Each number is 200 + 20 x the weight over its row's rms, rounded and kept within 0 to 999. Layers, rows and columns count from 0. The size before them is the row's rms in percent of the matrix's.

# layer 3 MLP up, 512x128, rms 0.101, rows 187-199, columns 0-127
095,202,194,201,184,216,155,203,164,183,205,182,227,228,179,223,190,208,189,215,193,189,218,199,223,201,224,210,214,201,216,196,213,214,214,194,196,219,187,196,225,210,209,212,200,184,197,213,183,213,220,204,205,180,179,190,178,184,202,214,199,183,211,180,234,196,191,192,243,202,172,212,215,215,175,234,203,185,203,181,202,200,184,186,187,217,207,189,192,180,227,200,226,165,241,226,187,212,199,195,166,164,156,212,180,211,223,224,209,223,179,200,197,186,217,187,247,201,197,204,219,169,164,200,188,156,206,280,188
111,222,196,172,192,220,182,199,187,182,194,175,215,211,208,223,181,209,213,194,161,211,203,202,192,171,203,188,183,166,199,225,202,199,203,208,215,205,164,231,185,215,200,228,210,191,183,197,193,181,198,212,177,189,145,173,186,174,212,195,179,229,234,199,222,243,167,208,184,194,227,185,179,188,206,204,236,212,168,203,178,194,160,200,194,202,197,237,195,221,199,202,210,195,204,220,213,183,244,214,179,181,172,196,197,195,200,222,196,228,221,231,204,203,214,212,216,205,189,192,251,216,211,232,193,226,176,239,155
110,177,186,180,183,234,210,193,208,215,196,170,211,193,186,235,176,208,213,194,173,201,204,219,236,189,196,204,207,166,182,184,236,215,189,198,158,187,183,201,157,185,212,186,211,191,196,210,188,202,246,213,178,190,211,197,205,193,182,186,208,218,245,200,210,208,220,179,188,207,223,204,173,166,201,197,225,212,193,182,198,188,192,228,185,217,220,197,187,227,210,207,187,198,192,213,217,156,194,203,240,172,232,206,229,149,211,255,207,187,207,205,232,179,220,175,217,222,207,205,206,178,188,208,237,194,209,182,167
034,191,167,195,198,239,167,191,206,213,143,184,206,186,200,196,189,231,212,183,186,191,250,214,184,204,184,200,206,187,187,203,233,212,219,241,182,186,191,167,187,194,241,215,205,186,187,185,222,214,200,192,160,202,150,212,178,202,166,210,184,202,206,214,176,204,205,177,200,204,224,261,193,205,189,192,192,224,186,192,170,210,213,220,201,175,213,200,198,207,209,211,173,154,210,183,183,188,190,186,210,169,176,202,235,170,209,215,223,188,196,221,190,196,205,177,191,186,200,230,234,186,214,223,211,207,212,215,195
117,179,192,209,177,186,196,208,211,203,160,207,210,194,205,225,221,213,208,171,178,181,199,199,198,206,188,206,170,197,196,178,203,211,195,191,212,184,168,193,199,217,269,184,204,195,184,208,195,212,193,198,205,212,184,226,175,201,205,223,175,224,223,213,171,198,213,242,169,182,209,216,224,193,175,248,220,211,210,203,165,203,217,189,192,213,167,229,215,220,176,191,195,179,188,236,168,197,169,227,218,175,221,168,196,189,201,212,258,228,181,192,185,229,194,195,175,171,228,194,192,208,189,208,198,216,214,231,168
031,208,154,173,205,213,184,201,207,197,132,169,261,177,208,215,190,263,199,187,201,193,264,197,202,204,183,178,202,196,196,177,211,223,198,233,216,209,165,187,170,204,214,224,199,201,196,183,218,207,209,217,177,192,187,206,162,200,166,201,176,231,204,185,202,195,188,196,198,183,191,222,191,189,156,193,226,253,186,200,189,170,187,217,200,201,224,207,205,198,204,213,191,178,204,183,190,196,226,196,188,199,210,216,211,208,196,199,200,195,199,212,199,202,216,198,206,192,195,220,204,191,204,204,257,201,214,221,204
097,178,176,175,207,189,209,158,215,170,207,203,195,217,183,198,202,223,238,173,191,243,184,221,222,214,212,185,212,180,166,217,193,200,214,218,184,194,189,207,221,225,205,178,217,203,207,197,187,211,200,222,184,214,198,185,199,225,197,216,199,153,208,164,230,256,181,221,189,176,165,214,209,193,202,201,183,229,201,203,205,207,222,228,155,166,191,199,202,161,209,197,234,167,191,192,196,208,174,174,236,188,214,187,259,212,199,213,193,212,186,217,197,225,188,188,217,214,208,189,211,179,193,197,202,191,174,216,180
111,194,165,208,170,239,196,194,181,243,161,189,195,192,166,209,211,212,214,207,188,168,198,231,217,210,193,182,205,187,210,179,185,197,197,194,220,206,184,215,212,221,210,176,227,190,190,188,238,187,221,188,184,165,204,205,200,211,200,189,212,171,183,193,223,214,161,214,184,173,165,206,185,180,211,198,186,213,204,199,189,156,189,201,219,209,204,186,197,250,217,206,190,132,193,209,190,168,205,230,231,198,222,199,227,210,204,188,212,183,212,227,237,241,217,202,207,198,205,176,194,195,198,186,236,166,208,207,211
031,221,177,202,195,223,186,180,216,206,181,180,203,211,206,216,185,238,215,187,183,205,231,218,190,227,198,140,195,186,209,210,234,214,225,218,193,229,173,198,210,222,263,218,201,176,186,185,193,215,208,212,181,200,192,192,175,202,185,190,197,194,215,209,207,221,195,187,206,191,213,197,228,216,184,186,238,232,173,172,212,196,214,224,214,202,196,221,253,193,197,240,202,166,196,202,205,197,212,213,198,180,209,212,205,197,193,245,222,216,187,259,188,177,194,178,244,193,205,209,194,211,234,183,222,194,207,217,213
122,184,183,170,193,200,175,195,229,186,184,184,220,182,211,203,188,194,217,192,180,196,193,230,208,185,197,219,193,232,181,195,206,195,226,233,201,210,196,184,213,192,202,230,191,206,167,174,212,181,230,198,185,195,177,225,193,172,204,200,203,176,211,166,162,239,162,189,215,182,201,186,192,166,187,196,237,239,201,173,191,216,179,195,204,199,188,228,224,213,224,189,209,212,206,219,238,178,195,167,169,172,196,230,201,192,210,235,199,213,202,214,188,179,248,195,214,179,201,212,186,170,237,212,214,217,249,219,228
108,198,174,193,220,198,177,185,200,180,197,158,206,191,169,216,211,223,224,200,209,207,242,187,202,206,179,149,224,186,186,200,244,212,191,195,207,208,213,170,210,241,209,214,212,187,195,201,204,186,211,182,171,194,200,217,214,227,145,185,192,212,201,207,208,207,230,207,217,175,215,186,188,194,167,206,223,193,218,191,210,168,165,192,248,197,197,234,216,193,172,176,220,151,196,194,248,219,163,197,194,209,184,202,214,169,217,190,196,236,212,198,211,204,224,238,199,200,195,197,210,193,181,194,192,213,226,192,217
035,203,129,196,199,204,197,162,194,191,153,209,198,191,194,202,179,223,204,171,201,218,259,198,189,228,166,162,205,199,203,199,237,219,234,215,182,208,191,196,182,213,246,203,211,198,195,206,198,180,246,195,218,189,201,225,162,203,177,194,176,202,197,199,178,196,207,197,186,207,197,240,199,200,189,188,203,234,199,197,202,206,200,234,201,202,212,202,199,205,202,233,204,160,203,177,204,195,208,198,193,159,200,185,236,202,203,197,204,208,178,225,197,204,210,203,210,201,204,200,244,202,218,204,199,202,202,267,188
117,198,172,217,212,201,196,188,194,200,136,200,189,225,238,210,184,218,226,189,193,198,197,209,193,197,193,222,185,174,189,192,217,196,215,203,184,191,204,200,214,207,213,177,168,208,172,199,196,186,216,199,222,187,188,255,183,169,194,166,200,208,194,145,175,210,231,225,219,237,214,187,193,170,199,202,207,202,193,208,211,167,201,212,183,187,240,190,208,259,224,200,179,189,212,212,195,174,210,194,197,181,180,199,229,171,230,239,230,194,213,222,193,194,215,193,212,185,189,211,184,163,211,230,226,194,209,172,217
# layer 3 MLP down (transposed), 512x128, rms 0.0947, rows 187-199, columns 0-127
100,224,196,200,223,185,234,177,238,203,198,201,201,184,221,211,206,179,214,205,201,205,216,221,185,205,166,181,172,202,205,197,201,196,170,214,176,181,172,182,182,214,198,223,166,207,196,185,212,195,200,222,198,213,184,206,198,199,158,208,224,207,200,239,197,217,215,183,204,156,208,212,199,223,244,184,201,176,212,185,220,152,196,236,181,156,191,237,214,215,184,186,203,219,204,201,193,202,187,192,213,212,233,194,217,167,185,190,186,216,224,140,224,172,229,226,188,173,171,201,196,218,195,179,193,227,202,195,234
112,184,158,172,206,209,222,205,199,222,174,177,202,214,167,174,218,227,188,167,200,192,212,236,193,164,179,173,183,204,218,183,186,178,186,170,231,258,228,153,197,202,183,226,194,212,203,250,207,185,221,185,237,194,182,203,187,221,185,196,237,218,196,187,179,222,226,202,218,174,159,181,198,196,194,208,231,206,192,206,201,214,179,216,235,211,230,192,214,217,199,197,173,207,190,168,217,184,207,214,194,183,221,207,174,203,185,208,199,184,202,221,208,193,201,197,220,215,195,223,188,160,201,203,220,216,183,189,203
114,211,222,204,218,191,212,213,166,199,194,216,192,181,191,193,194,167,188,155,206,187,169,203,219,174,222,186,206,202,197,189,183,200,215,221,186,205,210,171,186,192,188,165,220,215,201,203,206,196,198,216,209,164,252,159,195,201,223,258,201,206,222,175,194,192,202,221,191,204,162,205,169,205,179,155,199,189,172,186,214,224,203,219,207,204,228,222,181,215,196,220,187,197,223,227,180,187,213,204,206,245,187,202,200,230,216,212,172,247,213,203,181,178,175,196,200,237,244,164,209,195,208,186,187,201,209,200,215
027,206,193,209,228,197,175,224,228,226,211,222,224,196,157,120,191,192,157,200,191,179,217,185,188,209,213,226,195,179,174,212,210,223,175,217,196,202,217,221,190,236,205,204,193,193,206,185,147,209,209,192,139,193,230,184,237,191,192,214,160,210,156,185,163,209,200,207,217,216,197,195,211,199,198,205,189,199,219,192,211,212,220,201,184,218,210,179,209,209,197,202,237,190,190,203,174,229,215,209,181,207,203,185,213,207,188,204,200,189,211,192,208,222,198,201,203,214,206,187,197,183,202,181,240,179,172,168,190
127,216,179,232,249,216,192,202,171,184,193,199,204,216,192,189,199,216,183,232,209,206,182,229,199,216,191,205,203,186,200,218,199,211,210,203,180,197,196,198,174,181,212,216,198,190,209,213,205,183,239,202,212,183,191,197,171,190,242,177,160,201,216,164,224,194,154,259,183,180,194,161,227,168,184,186,188,215,179,219,210,207,177,219,207,190,182,203,201,201,216,200,201,226,235,184,204,185,205,173,221,223,191,202,193,197,196,129,187,224,186,221,209,193,185,235,210,223,207,200,219,196,189,162,219,213,222,203,176
021,204,197,209,206,238,194,203,218,152,151,202,197,205,209,220,187,192,166,195,193,201,208,255,195,227,188,193,226,202,181,208,174,185,188,192,215,176,195,179,178,198,187,206,230,167,215,225,187,196,204,208,209,188,201,192,241,173,196,215,267,182,203,203,167,182,193,187,203,204,198,200,206,220,230,196,194,149,201,177,189,208,192,161,205,223,203,223,207,171,189,182,198,204,202,183,213,184,216,209,193,196,229,208,214,237,202,199,190,200,189,197,195,180,191,210,194,186,203,236,238,196,224,203,191,206,215,131,197
096,215,182,202,191,223,210,171,194,239,203,203,228,187,228,175,208,163,192,210,206,166,228,188,188,216,186,189,223,223,200,213,216,159,176,192,200,212,206,194,182,175,202,189,190,209,212,211,213,193,202,226,186,216,183,184,199,191,203,233,200,200,183,213,187,165,170,193,196,173,217,183,214,230,221,130,189,215,219,184,198,218,186,202,200,196,244,214,203,207,186,229,172,225,222,224,182,244,214,221,204,186,210,191,183,193,245,172,222,211,182,200,180,203,190,192,186,186,199,188,203,152,182,214,241,216,203,175,218
114,198,203,179,202,208,250,211,207,228,190,186,196,195,201,172,199,195,195,197,209,184,160,209,255,181,212,173,185,202,215,211,196,222,216,204,183,245,183,183,181,192,173,213,203,205,205,215,186,157,184,190,189,216,246,179,187,173,195,199,236,184,177,199,201,178,234,187,199,194,201,151,228,217,197,212,203,193,174,214,185,227,189,218,197,221,195,189,184,225,214,210,199,202,235,205,218,217,225,189,202,209,234,198,170,209,204,159,153,180,201,174,186,216,168,175,223,215,200,218,217,228,187,214,195,204,230,187,180
028,189,219,168,195,239,235,217,198,207,197,195,183,198,155,209,216,186,195,197,209,221,199,211,171,187,236,209,207,217,194,209,205,203,202,183,212,220,191,200,257,164,196,200,151,200,205,196,206,222,228,198,218,208,204,190,209,174,188,248,185,208,196,209,191,166,171,177,210,196,191,179,187,215,214,186,210,196,220,194,163,218,202,142,211,200,173,208,198,191,181,180,188,212,221,221,165,212,197,205,220,218,211,177,188,195,198,220,169,187,147,183,234,194,211,214,173,193,211,213,202,191,210,221,175,164,194,176,232
122,224,239,187,225,232,172,208,167,190,184,216,196,180,199,177,209,217,195,207,221,183,175,210,212,187,202,222,211,158,219,204,207,219,172,173,190,178,188,200,206,209,184,171,192,197,225,207,189,207,207,179,223,207,214,164,226,202,177,228,218,186,221,213,243,185,226,219,148,198,214,169,249,234,182,192,212,199,201,169,189,192,225,219,191,201,207,203,166,249,184,224,181,184,221,205,188,217,207,176,210,182,210,163,186,220,185,184,202,220,197,225,204,198,193,200,199,205,184,144,189,208,193,212,200,207,206,181,200
108,216,223,201,191,168,228,236,208,182,214,211,178,160,214,219,184,205,193,220,231,168,179,219,143,156,225,220,213,214,212,242,201,198,168,211,189,219,191,206,204,197,196,181,223,220,170,169,184,210,215,194,195,180,195,188,194,213,225,187,205,197,233,183,200,193,207,214,171,186,193,180,199,188,233,212,165,214,209,173,195,205,184,170,192,223,192,198,194,151,205,231,186,205,202,210,219,194,225,187,176,245,202,211,212,224,190,220,205,195,191,198,201,191,201,179,216,177,191,201,211,151,231,199,177,220,219,188,228
029,218,199,221,198,200,224,203,211,200,226,201,195,186,181,186,201,195,205,204,183,203,197,205,208,205,202,206,204,226,166,203,131,159,200,198,196,193,238,208,210,213,255,202,197,208,197,220,201,186,256,202,204,224,217,214,201,230,201,196,192,187,194,194,209,248,197,201,207,207,207,196,200,200,206,184,150,193,241,229,226,200,188,189,133,206,213,150,235,185,196,201,172,197,205,235,237,206,198,201,193,200,197,203,199,194,210,190,183,184,176,204,240,187,211,190,220,208,206,207,208,212,198,215,170,194,166,171,193
116,170,214,194,183,215,201,172,223,177,198,222,185,218,206,190,180,178,208,184,198,183,212,177,201,212,174,233,201,237,192,211,198,202,195,157,205,216,174,167,212,206,203,236,184,205,217,220,185,174,158,199,222,193,196,152,246,218,191,211,211,173,171,189,175,195,192,173,204,177,200,181,197,200,189,202,154,192,198,202,200,228,212,221,221,182,195,241,173,186,217,223,215,206,230,188,193,191,239,190,220,211,194,222,193,183,182,184,233,213,196,188,244,205,195,208,229,190,242,220,179,199,223,207,182,182,215,198,227